{"num_hidden_layers": 15, "hidden_size": 128, "num_attention_heads": 2, "num_key_value_heads": 1, "head_dim": 64, "intermediate_size": 512, "vocab_size": 9894, "hidden_act": "gelu", "norm": "layernorm", "norm_place": "pre", "norm_eps": 1e-06, "positions": "rope", "rope_theta": 10000.0, "rope_fraction": 1.0, "qk_norm": false, "attn_scale": 0.125, "bias": "none", "tie_word_embeddings": false, "parallel_block": true, "init": "normal", "init_std_qkv": 0.0414, "init_std_o": 0.00755, "init_std_up": 0.0414, "init_std_down": 0.00378, "optimizer": "soap_variant", "learning_rate": 0.0039, "beta1": 0.95, "beta2": 0.95, "weight_decay": 0.0, "lr_head": 0.00874, "max_grad_norm": 1.0, "warmup_steps": 200, "schedule": "wsd", "decay_fraction": 0.755, "decay_shape": "linear", "final_lr_fraction": 0.0, "batch_tokens": 32768, "max_seq_len": 1024, "doc_mask": true, "train_tokens": 210900000, "max_steps": 6437, "dataset": "wikipedia_en"}
Each number is 128 + 32 x the weight over its row's rms, rounded and kept within 0 to 255. Layers, rows and columns count from 0. Numbers have three digits each. The size before them is the row's rms in percent of the matrix's.

# up: layer 10 MLP up, 512x128, rms 0.221, rows 383-435, columns 0-127
# down: layer 10 MLP down (transposed), 512x128, rms 0.234, rows 383-434, columns 0-127
up383 105:135147140119118093132162107197128169172124123079123081133099093159148097116099092204071113138177156210187083137120110133078193101068132114098158134134130155134114140180129100107131188181119117124174165144131092124076136091116138127134117121180118154137156124098159122135075080176129100126120138108147134092161113102089081128100115132122117161195105120135081110142164163145119235135100
down383 103:120132149153134146119129138125124119150096155068084181080143172125131140186133132105112094117142099136103155121103127158142115130104159118158121129144084138116121191062162049134142069151216087170139103138139089112133111155112148182144104096069135119120138134134081191139128080122167179116135106114140121183110184135061150116163038068094155127107096110084098142161091133111196130174149
up384 089:105106087158201116115167134047096132151140122096134151148175171137109105093142063087064175122148164136085062129182092164110096109138097114107159136052126133154094124128098161164064135127120131124118144151133116138086091092146150106109102098150101121124101145178136148126102071116128149169165133096138124145102087125102136159174172103062097081081151143104137194144110174193106170119167
down384 088:123116129114070126150156134180174078126094075146112164084092145147131081117067188120157113144119091126159131124213131108173127190114174113141103048127151170152138108137169107112169120086091132121097162155109065105112143106167134138123109180078100119131186125086111124132163182135120118118101166158171167167168166098178078125160121120144169149148099101158094117145181164107137059120119
up385 113:061106105110115173140131112094094088155113105158102182062129108165086107056148146135136145190148160137099148158092115087175125142161104140154134095150071092154164163152092118148091141116144146100119159130120067085189104127162119117134058125109196170112137129159114095109079107096140073127156158125118128126151071145127125125126193150172148098126158043145141134148204136098092175122101
down385 113:100152085124139126176120099125119099121110172109082159171132085111159108178104092147085115121086131156128137203092144131138085147124087113136117148106171069140136121126174122176101177137125135103119125177098105163087085083132204120181163224092081166096146149140137072103140110100142075143130079150155154155121175169143025119177178160132134137124112125116137111129149101158102088107131
up386 103:105126070141119114100128069148171086144106187161111129147121112103127066121142075126156129129151124099156078159151142189113148127128065073141134143148163131114166122131133146155140178052150135207156154110168081136120093134156125179130120123162083099145186115163160091144130156205063121094128091138108055098102095085078097103130149080104128104112177151106141139071156148138084159103128
down386 103:101123100138164084134131043098104138136103175169181152113153086138108041139146113067218118153116134184133155111168105157142117116118099130111123070093146111118182158149125177176152057132127134143144169128150141120115100145095123139148096128151150154127138090152179159166101132156128112135186141133134177139226097076145151104114107095137109118131145117112149129049191171121099094104136
up387 099:052099142169120185101155124130060144103122105166161138122113128107157145085147119156126123151144098127125159093144111097188103091135124160103148131142133112164169167092126159157103105054088147093083104192175141147125137184136076207126099112099144122089176125214139134127049191077146149130145128080126137100135113144122066095136119171119123165125126174120180134097104136099175139162099
down387 100:137129148160055179137123150128120143126112064129174165145135174131093163117125136102216117154120135166110099143130136144114125151179090062146149113133165132126129127116115101145156118093077109169050054126168079138143107189118132126157197138104090124106128089087109138096149100131145141126097164123115097162111145188102165127093107166206096162115175122088179178119085109162092087106179
up388 097:141106123130192105139137117149086125132115122121134144121136130096132135131139066145091134162090101117156134115152053087145112137143112113161127113120136175109111143103113106116104109101133083093171122076103160099108161116149071148152085120094130094153138167135128113209118145171175146112116144159117075082088067136137161134166153132145153074109195039116155213159141117054087167113225
down388 092:194114104107121154109121135114137111116089192133108097144126135226136110100137171119108084087101137177092135077125186094134171114101170157123074120113141123133103118118162127099144127188131074110147132145098097134074125126107069076094083140132096129128193100094112129160125114112073120179196158132116161198148159107104137120122135127142120192079120069104126086140087063143171103179104
up389 088:148089125107145083137120143173204093118069117117077128155103140140127091140111140139097084112150129141118155091145129119136191101166081155128115116191125158124120188149151079192097192176091066106122117142123101168131104152111104111147094138157171141151166159094058133124109145158153052152132127127176096101148080070157190113195149125106103140132146141152117136137091170116040098120151
down389 086:071159145100160169113140123096064141095117120078152138057186174145126141142170132114204152140116158157145119114171136162105154137157185091099117101095128094101154112136168148116163173082087162153133171179154197110159103070127106132140170144170148146146115109154118163135114089101137153141075120137161161083150178143165190126044150152193124105106099134102148087133117096165148120108168
up390 100:174111100115143149156124098107093124150102154090187103129130170189165135113151141086057135105132114137111146126183128124101089111184092107100147140150113110199132144096122140135140114119153107154168113193132120054133098079122164095101076113115066107078081144173178106172135141104106115116205129096184129102105027072182127152121116177094118130149144147107162139128144118156105079108136
down390 104:179172132201091134089144129091147112123122132114145149129124111098128130145125151221119145083139131106173096104140072135173136190140177091171161083092112138135124065138132108145148096113090155106143122032112132105157116150132171096122154162153146150131155094105138113099197130166121088091053108116114197143143203102072162138146141115159132122159138114146099117152170158125127115039140
up391 096:190116117149096111175145132126139108064104151063168108091103148099154105160190103160080138156122159035134086139123135128158157090109092144170109076108194190156104123147115067173154127115162152150144147159127128185181112155078070135128172160134205145133104134120121106112119094107165099167122150101110149080102095114157123092137132176115135111152191171150098107108110143099119085097109
down391 102:109102132077152140118116103137133082180158037171118199147103092106138119062116096113100124150100120171138092098149140133077095114163117120180106101165078110080176123149114145145118129087115144114132104150134142078119122130178218133135097109131108127151176152126080160154184157170149192077092169126110161051142147117114160139131112092111156102088136166105079112134093077148138178093157
up392 110:159126114103175117083149122084075098129064136068148164109165163060124130130100137129105160173147076139135087144121112152150144090078169118120161102125157112133194113129158189154080162120049137156115140169138129075163132115104155173159110100137133119102163143133110133114149087085093159108131127114085104168178135132061144115087134109137119133113210185175134135112198101132180153143066
down392 100:128156198148093130155111093160091153139180085157083143130154151120078104121091111124128113111138186105155145142129178146115111069141120124071112105136105120124155070118147183096130102158145108080128081078151175174084094088089177158136127172073185173124116144091080121138188100115167098126117150099137112119087103160068166083175093144144106108139080117130171115180188142176110140146176
up393 097:143117101097126160107139155080086169182111129134161126111185095116172180131111127157121120161074095116125130089140194146123129127140076108144119121154152178169165144110101165124119197154082097144046125186162104063092127093127121163133097115144079146152130101157147135117149178152126099088137193172180114177199148069154123152107141130109139159079097092142099104122191122157128072087126
down393 101:121109149118111188128121125158104115062152120152160124127127108167123098149101118097105115119084084100143126085116095065167136097153138096150193103143155143190107113121142180082175089192126145091109121149092085145148105136120126118138134149099142109076096103150187099105149075136065143149096109083075094104071122191141209106169144169105145173048146068116144123162127085095142160140113
up394 107:159105179130118093093150088164073121141022151084105176103164087189201124105127125131065162212163146125129107160161150130084152083153124140082143135106159140111135118093064132143110109167120105194095125162140130107130095108131150152168138116082121167080171156135128150128141120112099137105126098149135099097118126089130116136161146107187106156150133120105216077159089147120154116169086
down394 099:142149113164117190139171134128149173168029137168141138146115115136182089083141150074169124099122101159157089153143112140127118103101165105170141165163173157203118147110100090127159163154169184093102062129141145142138145150074173075167166060137142135126168136122130153114138095120147145133136091132130111069147122152121190147141140095088187138118133100194085125142143141121112067084076
up395 102:083121128128152143169125117089117176067140147104158172119144076194127080121161159136128117129142164150122100127167125090095177094116125117118060178147137139088131135119142174098093159072084175115159138160112104154116075147078095144062088127124097112100160165113113139131076151165143125142138135125099144169127105147124152132106146121172100163101240162198098091212079162104111134104143
down395 108:133118078102116116152121093112100115053197112158124150203102088070093198101179116133150169136117136065178049163103132124110174141130131134143147132160109116099199092159181164140136152139103142085139086137120075150085080160146111123116119147126151144173106157163182098094134099128152080099056145136122150153144146081159138180168124117110108171117129125125122099137167120130149190121183
up396 108:106064143109145110123154173142148065095075147134141111181082099085144147129122094160106186129128152145142055112120134093129108098115165115108105124117154077168071093119141107140115174112099117115142144164175105108085146080101165129115129185123107163130082205139167045037125125176164176104124084125101093156139138102058128119119104128119097116098113104133117156184093087144114151185113
down396 110:122124135149142106116134142115169094100079138112155140154155155143107135170132161159111167192120066105167120155127111129203142153121099135159103132195162168108105111133107112140160095146125157113126140054133040138136002150083161045137116119124141162083107129147097124110177144158138112122185128110143161150125163115119133206149187126109122141110144114118117125063103055131102144110159
up397 097:105173104173076169131122132096140141154164087137153079131119028115231193140136082106118198085159145127123079091126110126120124170121187153101138172106106166134122161140114136076135189119112114134130182100144146115136102122142130142090173138151125104163121167123122114093112104161162102113075138136164070097104177130125137131117078114076205159180106137157137163124119152107081154145157
down397 099:174137141078139155100169146116124126122149031089115184109111114162072111165080148131107107135043157185142129167118153106112125111126130127159084062101170124160159115118124108147093109057114180101144157075135134118138104122105238093165153176121148137124153157150128140134151116109132138193082101106106167109135120122169099168161174107164128109156161096118108094060126121166158126092111
up398 116:070132096135150092111175125086135145164120168103155113147107107139119128090101113135160107145135189086110131176134080118133071105112169121141114077068156138091099203139120176148033097131135128135115077106161105096097164104075174119076130102099074074135146148105133161145088151104104111097161089099128126149180139084093127092151135167179201132131148136183154146150158141119088133058138
down398 115:089106079071058154120111130118110176169136110138166058118130134117121127067112158117123114116120140141167151134187113100137120176114111199135159169111175199131133136150097108146162151114117141073125064109118074124130144120187218135181146183145115145122128191098080113121132105098143135102104184121149132173149106143177190142146144107139141100093100196144111087103106173111105146077131
up399 091:120164115144119096095139129094110129063128186117113130087127069154099146125114183088071086102113108171110111110162135132143068105121108126124129153178115108138121147157138137126125137145116136096136113147131150113128106117161196102098120090087153174128104140172117175169095163141068112156133097079171113081122048125214142107102062162114101079107079157139168200189166146184151164089116
down399 091:104176127129105140103124118159163177128099164129165122185107167146146139138143034203096191125137169138178130122084115126161161185142142125085187133121129180115101135150125123078082122143113123157133127187163056067149176128116190069114139140116121094116166113122145149096100123122084131116087119130119150142137193148116095123131139100159086156198156100176165144146152151156090100076077
up400 104:169108099118128116123098103127123203181097162146139126198166142088115168122110100139120136088095159059143110120135148122149109118130129170098151129125145137124169116110099163135173111106144135175125184140146098158102135111178133127115156080117130083119135099114168064137152126116130038151056125098104122139078158081090133062144107125122135123123143109176181102124166124091137163054249
down400 087:111143117069143131176148159147130127169191154048092133152132114114185109149122097105138122155164126155064153109131129114123106108099145174147094144127155033138140152087120115093078143136106081098153058144131173098125149115087189098060117174156211164115149144136095100091172156162175110125141104066127132177171090168118169154137130091108136084136087123114166103177132136127162135132127
up401 098:124122123138126166146171132136113100136153226126086100041098126148097144164085131132130094147133125102144115116183159153104206153102132194153132081139165169129157156144084116108178155144107128165112165126101166116090114108126133100117136147159077165074166167097183129159100135126158153130095079171063130158126124123100092146138150129136183158163192156165125072173136086102082117072163
down401 097:105066093136147192136167097119113182157051150064117154134141163088122082094143132066063142118126085123105129170169125181091127077128120077118123122104121129067196165092144122148081081137176113132172131102117132141132116147117090154124160151126185105168124183159134151105136083107162117131171101156169134138123124149178164113098158111120153110151127139120092103133081083116195069165078
up402 106:096067126130126112123116129087150181132101172107111156144105140121164140083116213146165043125110187119127080105129090159141109097140141124138106059110147100131146145100130126169124110086100126083102095080123120116162139125167053157118131151129099112153113111126103066097080104148115141155165120142143134094148118061175190107086172136155119176151113135171117043109120195160116189180136
down402 106:176168133180103128151107161138110159128102150126159145110138082158111175130129101167115158184155116141119090128066163155169160121118125048147098144070107070164214164174180084147163142113178131099150174125209112104103078164119126104155060112097147161098143115137092149140094139181139112063102136144126147121143143205131115114096090120152118124103161154090133179131114142080126135088132
up403 092:163102113116172163100145097098098172125132159150112146110058130157159056085088184101140184210116140100126127120102157119124136116183175123144151140148160081123078153127119127080094170203192121157116161146136106136101119132128117204148097122037095146142082086102125150107104133111072137129123185122132154085102136090138108132146159159086137132152149155129201120103112141082089146090139
down403 091:141131111149124094154138091159184098095109051103121146126193117119155104165114061198187109129147163104115199119108164090117129102156162167143121127151117137180131151102182052131143103110109141107103099101058147185140138172075186110107097155133183090154151122168136176121099092097196129115169143143131120120122127102139168106179154145146147128114113099141060135104157143181148159150094
up404 112:089141071146111148133192186096136141128139175130102065108070139120125106097128110112142068159141141087147147089156131106128149133165115112175117096099116107168127183152113131153133099097160120120144079111106101136169102087093148101125115162136142116143194085186163115083033132108108115136128108091123142115119145117150151107057092105136169138125169174108172092221140132186094174190174
down404 097:102111109058091134077088141089091141114091094199199073134152160133191125110083140179082086134140125117150112091167138127151186149111103090148110141187083139167143123073111092127055145145173162139114180166121122120121064078083222114162118154075141097118106158112144114177150162118139122109144146116139134120113146111109174156168132097111105126121140157108170068115113100103109114121138
up405 085:155047098108120145175129121128143162085171126139137116185097088144141067142148133166148102141192148103108108144070152096084132080194099143085163168125175076117104074140133140126091149151113114113158135157192097134156117130149105137113089129161177187061124151148129128172123107147110105133141114185148131095136180175129119152165080151075056143148161112159120134131085162087207141115127
down405 090:149120126064086135170099161178192132103042073160092096051100122150084120090069178126132183146076099118126164110129104141122133162097092144195129085158110119133119147148136114144137119082150170115158100122163072081096127114091068127133132105101140043176166079152092142096144109113111118203089096112099089134148115121133101096120147134159121095160167089128130120105132128126088112131149
up406 106:138115097099186113114122084120129131106131158149112192122131144182161135064120063134105091124148114161121123132156086096157145110099074075190174112061156171129107084084139156197091107128165096157080113084175157122130060149163102152137107129054142109108164169140126087152156127090128089137123123162151132106068134109160107121159134124083153146143119114155142102171208078099173164127107
down406 098:158129143140110190081093097126121080093162067144144096100125148122114128090187186106139138069117152143175177089144106133147096120144152148126065089152149136130078154109110126104163099094117127156136055124136147101172133109122198054108068169139113164167107158077131124140076117141135114138198113139087131139155143190104157114176152175134142171082093140117126104114048101086111093116101
up407 097:087167085116119141127126083082183119121158150142194157134177129107096132176108109121075161165122142113080116132111054142123181166083122067128156144121162166119151112118126114109206085079101169127146158047113178140165130134113115097143132119161181120088105105096116120112151146148120061082119099101148079131099165117188145112178125064108164103159141112147103099122172174132180087156123
down407 087:092078122152107156079086177148104164097089108106061065129140116137107127047139131132172153092128142170117163103164119104129071108164152156156090118170150125078139082122098151162107179143141128096092113160116117080117093120173159166148148182139099119130160124126077192136105083106126173121112178156144142172172083161071120079066123154080053141123098131082134136131126106110101089114153
up408 104:161067130106132141154121192145098154116147073126117103145193147162172117116150118218133123132164136112116102194156097115125143091095130132133158091143040116116101164092089103133156098078128144124156199156152120124167106088170152122134130149120147129125155100164117146151147167127111049128152138177108107097147126126185119086168072140115148137153136091173099165146159145115037206135097
down408 103:188115123134079098136137094176088210116125108093095049151108127121128065221120116138153119062205138088132121173108155163164126131111078114156124115075128092127160147142112094143165124134166153125128151161149120064099151146132085101129180163157146092121118124139089121084078147112132204110151123110139181141108179131120095118180103125123134142113132109068114100108124055103110106095155
up409 109:145145123123123127163152122052138132114129156120185126091150160147135135131243124142124137081178106125090134142089186111146120105141098088141099203172122098117111158099077131106129138151135113145200129150048132120111165082157107177102122132145099149135078088147141101137098147164094063066125195111169156108152087097109146141092062129085131121108152127162104124112089135163068163132154
down409 119:125168109115124128145137092143140112112124160195178140121167144097134127192135101166098130095079168178150094046126126086143152193122077123139079118158128155155134143066149110097112113178152132155144052129095125130119155101129170098051128122161125153146139088114102118114118154178136161092163078122082166140155102112113189157146094182081134153098135112190129168126089190104106091145188
up410 103:144117119181091136084141149138141044179150119145133108090118078167137175150126069091046129132105144127136122115167123163077112126088113106147146146108150117158144131169159104102182140080176096118110110149147114022170158130140176154051124182128129138060101107109135155108110127185104129089205115116112090112087120065102148133125136113123116097084160116093107164110157171112096113129118
down410 103:139103115098129081127162137097145144111160180165128134160137163059106096187100159115062125154170152077086130109093143117171096136208082159115124095110103161115142105097122105128110132170049165106146148103111092204051103123135129069135151124127101146137134141156124064114231116154168152120105123144113133154163164144099130124082099137111120137162150081130082083085169111170147116111129
up411 092:165091083118113117093071164133153167120161113096162140153109091157156141152098109173112108095059140152175094113155161175106150103114096079129082160088152154123124110089088130089146160208084121109129126169167123113170112127134156153150132102153064166146101154140117118068087063142200155077118161089074101106138086101153119112061109159095088093106178123152145099149185142119126121115158
down411 094:090177106103097112182181164123154113121151141093068138090148128128055119157148172135055108129202112124066118147135079103109130159108164145158161104131158149180140123153139144125138118155155164157117169130130171129119164153135100108130102155136169137162149084092138175151141177087119150128123090112122125132122121174059183168164209116183126172181137077107086139148097164111180153162073
up412 108:122112106164146096098137069138073163082104166110180122076122148201111142171125144116102140156148156085086087106108070140101131103189096140158154115126100118125168145154122129122144121160071070143131131103171119162149110136134100099098075074092132073094187197155169127184099084154148122091103103131099131142127134070080074134131107153110123140110095108140183163194171102124117184136166
down412 115:141108174144160184156125068135135120143142122047130190162142139165111088146165141068138178124159093119037155129120051136121069147194176100136152110140111170089160086137135148137080116143100120152101135146141103157162100168112092109132128140152136137144069168111125146177101157144122143125101153103109134103121098145134115149180131057133203114131063151105177121190161140168127164157148
up413 111:085146090112105063119165163060123118107134154113128153112117047096135115095102072149110187140111102164137083176134112098135129135140194139132027145099176083142163135123111143154119171141110114142131151180114072115199084124150165123142132189130093182134132115124173120159141089155137098141162080145097138137169206115094095169088143124127146054126133148114108147165138164103154104115152
down413 109:135136119103139115119127104140158116152121101217117084076139139142164133149154125175071172120078139124117147153131119187169105150162181113159117063168129144056119132145144080184154122140141096107122091158130069114098073098119154127159071159115105137074107184090086130072090157115115128168159145112166143168110112147120189167084099108111067117130168131088126144063141083110120097191111
up414 101:148107097128140130181116108142167114133082141076127125146112109101155167127100079102029145137081080089124164146119138163206103097104147146190095111135150156139145136133136127177136152132130135178105095179127103091159063060134134114085094084162156122158137109145125081094170100124092108126130136119157094137107068100134119077185061139158179099132115128172143090090133109103159089141046
down414 104:123094172145107178167122129093152160177042092168146101156130184128145107115124119102062161118098184179196109171123103113098152123109101106114122139126136134182141107193168138119089132132115147148166135117203135141149126132120196085092119139168126127067093121133053097118150203154113156095167172132147095136137185121154210140118151167111122152115121132134127136097114174144096131082088
up415 096:166152133135106090063101128089120134122122141108151169174096164151127135106126066153109131132144135149131157101118134132159139112141180040063060079124165101120112185134148167130140055088144057113158093142120122106125072144129131177146167181060128158150098128090087121173157080163134165127164133109123099103112149102113117088083138165114187158093126095213101111137143119117143090174112
down415 092:139077151071108070110149100134116121142137132194123078085154138054090143142137155107174101175145136110052155131132113150102117119103174157130174087142139084153163101168098115102099137182148151162128185155137164101160184168136131037175085115119109139131155143171187148166066133187117078092170123106145142105127085177134138155158092160142097095156113149093135131134098117109144155087108
up416 095:134110136118126084165139241145159133114121127072101105127157172125190181097092102151050215127136139143175125113110131136077105093101175132169156122149187085129144111103115136139165123085142093137144143142143112079099110127148154156110119150092135179139140110105141128141148098138124116068114138115099131081105141105039190130085113142116108070107170116171149116064140142179068130151137
down416 099:143087123130148095094153147077112104116121191127139085107108088148089177161086081161032127151107139092105122124119174112135157107142114134192102121137177160195159145141119082198177118097147066145110133111146124106137084135112170054150165102125142111155139107143137146126171089128196085149102095138156134147164139103105115142157115128124149156132124141076127179109128032118176065135089
up417 098:126141111116129186121230087106120152097104146099146086137170126119130092134147123187127105155172135109131143145139128131093162155063108131110129106145159083172136151142099112099122141093130117154100145116113157106167117121173087067121185166129102111148100148132081118061096190091179085131137145126158106150113188074087135071095244120064132150173133099152138107174155122110096115151136
down417 104:159154063153117075181125142118126112163079062144124115158127074120158105113144118123118124101089150127118149159118106100124099182115046105135174113123099211142125089159116127133108131137095114089171157092156130117131081043197172162179168139176132119142146161156129072147119157133120099149151127139148192121165106115135104135141137216157147118125116084086084127152117115172130156048103
up418 101:130114128137128138115128148072163114097111118162112115096153143152154128143143124147078151129087152149099127153150086111073164094115102145207125135113124069117149097164152117132112093162113052162063096171126073126162129083050103130162068141070118126164189078124121111171106060168113116122153158219154120125115131100109156121107105181039122122125091109106083106134111137101116149075128
down418 096:079130110114145156100104119170100135155165130128121109088146171127148182131100142181138114159149113133095082085153075161143112108114164153132154114093136109107131143072119157107101099147175136130204109116138183093190127084110120141132098129168114154188146118174088142097119129124110210156152032085131156123142111108122197142116172109201122106134196151092160117092134167097124100150047
up419 108:136104159110106135080103163085167151173144172098150137120107083077176174146126117127111132191127095154160116154125124061097156180171158107085131113148189087106164209087139113178147176098152129138080096152164171120090144129185112147094143104077136120133169182114138083125147171117178140122110126116144122083151116083174141151130085129102077121169151135190148089160166098111103060111121
down419 102:156117107077114127098186138101135159152108142140153176091116169146118149144127054127081146175096117122142071146122124119111155087115059106167143098107177173101162101097070139108090086099163114153186073126134146108124117135072201116127106116148195139136168102060133132172115142124107104163140148165170149021152120191088139113121187108138135140115188109131143128133141113087121136119088
up420 107:082099105076177142175165114066156117113112156159172160141157117058130085120135098123084060181115113163171142157143142076129119130134110148131185140168109082133153209067057164128090124152131102146134183096093115108108142128170116129107158164095153116112144150149087091178192127168174065166179142129153111096145137084138140165122145146137085122087090164163102125106156123114089136143112
down420 109:122178080130152111142137098141149110082127137116152235080093125163106117064124097171091099123160122126120160135099105112104070138145164114139182096142139146117180143144146099116097080139087085036140161122129093080127164125136078181111173098069121129145127168102170127107175124114105149109176124117114100141163094131141093142114067132141114154186131130167114140142161221130075086112097
up421 101:112162106142124140173125052122185129144174152137126137121130095161177185113090149204161141134114114124166131136040076135126163123146199094086168093109185152160188127136060135129113202179097109096098166134140131145113147100170127162115132109123064120146215115109095171130130120117180128094131142082120118157124125121166072135160123126111140128118130121103155146154125135073131155093063
down421 094:125106152140149142129166115167111114124152196111127108170149171127169089109103091192155077140125193103137186109163142077165177154117184099149113135167117159093124148110101125163176137159162099114182116095097107148100141090089200124125150125052153125102127061097081096098124104101147129154104112114138154176061137139172184084144078074110132125113101108145092128169133140189142118176101
up422 103:115169118079132130136145122108152120152128119133128151110130147060078111123077092180179080177066149158121131163103105096164176139159094175141191155136095106168151120090109154124157092112112120088195165130207097128094156112139096137092164125116127120166192153075105108172127163083136167134103213141130127117133136064170154076149145127164080096115150188131137124124141070093095127141100
down422 095:114068099141161121155127101131055224096174202132117126151135130199174092123133121147138123082163127117114084115129132146112095118077112124126156106160185096134207129077167090179076116163173097156136078097087091175103161111153087161172101148082129142045121151152117125171147140107077118138121077116149135121139127153104074086129176137107100115152159150124160105142110121117115137150130
up423 101:148106136157071134110170121148152129117109165080115059145155113110140093166108115150169112152093130123171112198117152157146182129123109127125126101155078180147139155061070148172129079147148082096100095156116138105129101111135104140106149146141105104148136093102115149154091124147158127146185109197179206157096031111096116125140127182144080149092186156183123167129167142111195149117098
down423 102:105072064136155115089154097143122106171145145125150145143165131076151211166107118165042092106128100135220086124164128106127108083131161178163136089123110172108183132109127118159102121060107145099144138136112094117145119107064121080142076163133146158174112086102067154123140124105132115119118112171098094147181145104114139077095146087105167078115146108114088132134113102066099159080137
up424 099:123155129111155111119128101092124146076135222091135083147151139128098144106197183179145168184090062074138088073153137119160151132148172113156196055078130179111122225125085101058126127133144099142118084109142111153090072097123158098125095165123150131098139176134090104138104166160100083117131112117112138100146118115108129130164108155124119160154137108103145089106106124123067161136133
down424 096:179099181101151137104144092153118140220165210148107134108129164170139153136104142107086078144136130133123107084230128158133117137108091112136142133125192150158071117061127134140149095085087135129103156144094176133129136150134162156125110130190160159134180127125191085131142130070113170160061117156121130135078126124155111103162199161069114137147148126160150160120167106152127147085115
up425 114:121095092193069160138138094154167184139088150143193102094116072093184081137156107147092166195098107130126124198131100120134130129180067135166163139130148144097161107155103184110105140132164122088125144146120131126120127165173135144131142124160080127114085119124107156140135047131131128140155115078149104115084191128164133128116092155089154115177101109054195186062164121141130136153127
down425 110:150133167108143115102111099090108060139054080152103185089164124084113184120122111139139113178133101106108117148110082144093125083088145162157158108105182106143136139126120114190156125091150143142174092097146155154129149129119140165108108101117144074104159099152126074093111156112148090114088120059150129048175120105116142191191166054121136146146186126190116137117114145105207103146144
up426 101:082138133156105157152147156128120149162162125077065142197133116203097127116125132159120113150185144122146093071126123126110107146067099138099149119137128082144116135145162127201137170188153075160120121137150157086129148162127101190110187084071042159126130090110136185157140104113105135104156096144093111128151119080089090133126150138100193126135194169165088159174075116159121132098108
down426 107:103087175090150133137085121119104152157140141084069177128161168091141123162061097111157123127103178106144156082169151114141101106069146167101115161161156154188157161091101160173127126159107178188116138121134086153192202136096074106128099148106052107112144074137115121224127161095107114131139125201135126123105105127135086138130108095099122165140159096162124108118184134142095105120118
up427 083:140065104093045139119182148147149140093159125147066113143169116070104164133174185187147139131200114066123064162125138098052083093125158142114078138145130105133132097122105096098139148105089137131071115145133149146094137136067072074185144137145123170121136105096126104131053126084144125126109137115091118101129120142092154141099116103110118105107201135155126155096149144184141123171169
down427 084:085140179126147106155061103138114133112106122066172132118106097182096118090070081121105093119074188149106195137109125154119141165155166107129126097144132189186115187106127194149125109101146111131147161145155137096159126189198114169102171083167110160136161106157173101115111142134108111121063118141139084134172083057146123120158124152147148112146086182113189093148151123114115083102151
up428 092:164119102132129172181154131109135137140074136125161145203160109150134137120143085137083148129137152108173108135167114117133136115158156073133089104133160237117137136095148107150102069156095086118116091148109089120130074132088109155111200186053095117145073141144097123151168080128125147154152176144160126122148088126060114126110145100132215101126156108150128130162131047098090171104131
down428 091:155130164150104118067131130110160131110083153160082099096067146131147141150064182131120172155087114142146118112067137116115137121093171165115153123170111102123138061149101062090171163149134148181110134093126136154152152132178121054147085167153155120104094121103110190148139186086079069160136111117100096115156151162135116165162170079133108162140109130135145127046087181130186100161104
up429 092:086136125158213162144187096119106167103111146059075168148084116166135158120072111156133117169134082071133131166108106127130159126067142182142198151123072163163125134072077147156082125113125106106153071163145150090063130167097185135165113131157099150130143077082100148156155108109137071145120146138114133147076152066123125125178129128150096107134143150184143142163095126121125158146158
down429 094:121103157161099114075067155122167129122096146179159109112177127086130080141154114083142096112148172185182062102150147196151203178152112108146164128189132117196163159139123128167131155167130102131115167115129143130163091099133091149167145097102175117098114149174146178140136073129095137080132096089125132135146110085148172112083143123086147098121089099105133169131100106130182129153042
up430 097:188133122099128172160070161123134150111113075132110090098162082107149173062159137156150155124129147102146091159129162085158159097143190130120089201118053100088144188151139092109122146130104138130180105150179076098112123141129147133142113082082156160121054143157133113092087126101198118152097121111110133161133198106057139171108122126132094170093152135183144180154141115161155121150127
down430 091:143147168126172146173095153125107189154124130148143147120028238158119149090113075096091121131137068137086162093151082135118101122096146161126090092103117118153133094139115134100155119145105131152124125118102167108082137160107168204151148192182137181123164148070149082121173114128117158175139167111155156128145076118160157117162166090093136148134107117088180123088088132115102178109130
up431 097:095152058145161124137104125114115134150144144078151091139090125107116085082182090124102196164115104128130120239153138188158133080144159142015178192101173120133143140161099150121127155106089096108069146095148115091145100143136152099136159147114126120117102146175151119141067095143099140102142144107183077158088090097131119106082165160137151135123148106152128099179081106105116105132131
down431 099:119136168129115108151144150135146114143113185146200102138109160078091165109092125136162148089154067146174106147102163137135188158112200101179147104167105095102159138160185095173190105181134132132181177137127134129119120119109172210135130118163105130121110198137124155098080114113148088120163087113100081095164110191123090113100106099146118147131169112142147140093109127072190107102065
up432 107:119114143158114094098112134086148089101096157138130152165193080158201147122153135113109105142057137095133096075121127144185111109150114159152151130084142158131186149127126105088168116153176125100113121205147100130110197144170090153115070146102082055121162123124149110162085119088152056143079086097148138107123096154150123091122136047089113161091112125093172152171149179131119093120133
down432 101:097153116119151122125151100149116037149107136111107146119147106142160161105169146078147203133101101103055096131142167129179075164093075118156159112114162133144133088143108138108084078155109103104119115152173065058108154099084135149091118131092060108141120078132150111081129139151171167124133101122157171108107132123124212117174181086159166114075156111185093157136095088102129128129153
up433 114:116127133078151128080156101093177118141181145078111098123113129164195118086141196164065089170116154125170095118103154168119093109178144123107094144166111154135138116136118112088110138153106106174068070119125069148072105119161098140122105141112144103143075024152179171115100081112104112068170145131160119080103154112187155098099128179165143133138147070123123147135162161102113126123124
down433 112:059097101155117191082173103156134181120107147141107095128105076161172125133176110169073137116163161122115089079094165188101126173122178121121113120086067132110114145109096062110142138132106066147117068088138085150135080102154118192079126125117133154122081081177213141072108116112124098118150129121147110104118138168190123080083118180118155150138131115135171131151155155141122152146110
up434 113:124108095137110127077151135138144101080047176132102133116125092132142130108183123123025120093078130159167125126096109103099120170094126124169062160081125092184135179155136094140145117133104097116124115122086124095177114199124118144142138169129057104091151159119122148123146094110066163104153064102151076107064105138125132142164138180085134149146157136107166201120152090127158174105137
down434 126:100158052124110123049118124159122145135150179111135146137154122120096074123161121162069096118143186102131144162068129111193090150119144120097087123136132113111174114124157096151166125137119091146146104052147090091141180107161165107095139145122114127071129106103125150112142107112149146100151069107099169122166143170167074184164142178148080165145100143160141184199138153068138141066174
up435 104:110078067112167157132119125139166121095102127124113071146157131107146159184202147119092139106168122125132060144124128149156163123145136094092085087092135097170074178145203132126094115097091111094121150158152109122188148105088119157153123206124125116081182114096187107155140155092179062192114150090141125126131155175151089130141130165138168118165159187143091157109141140180137090099120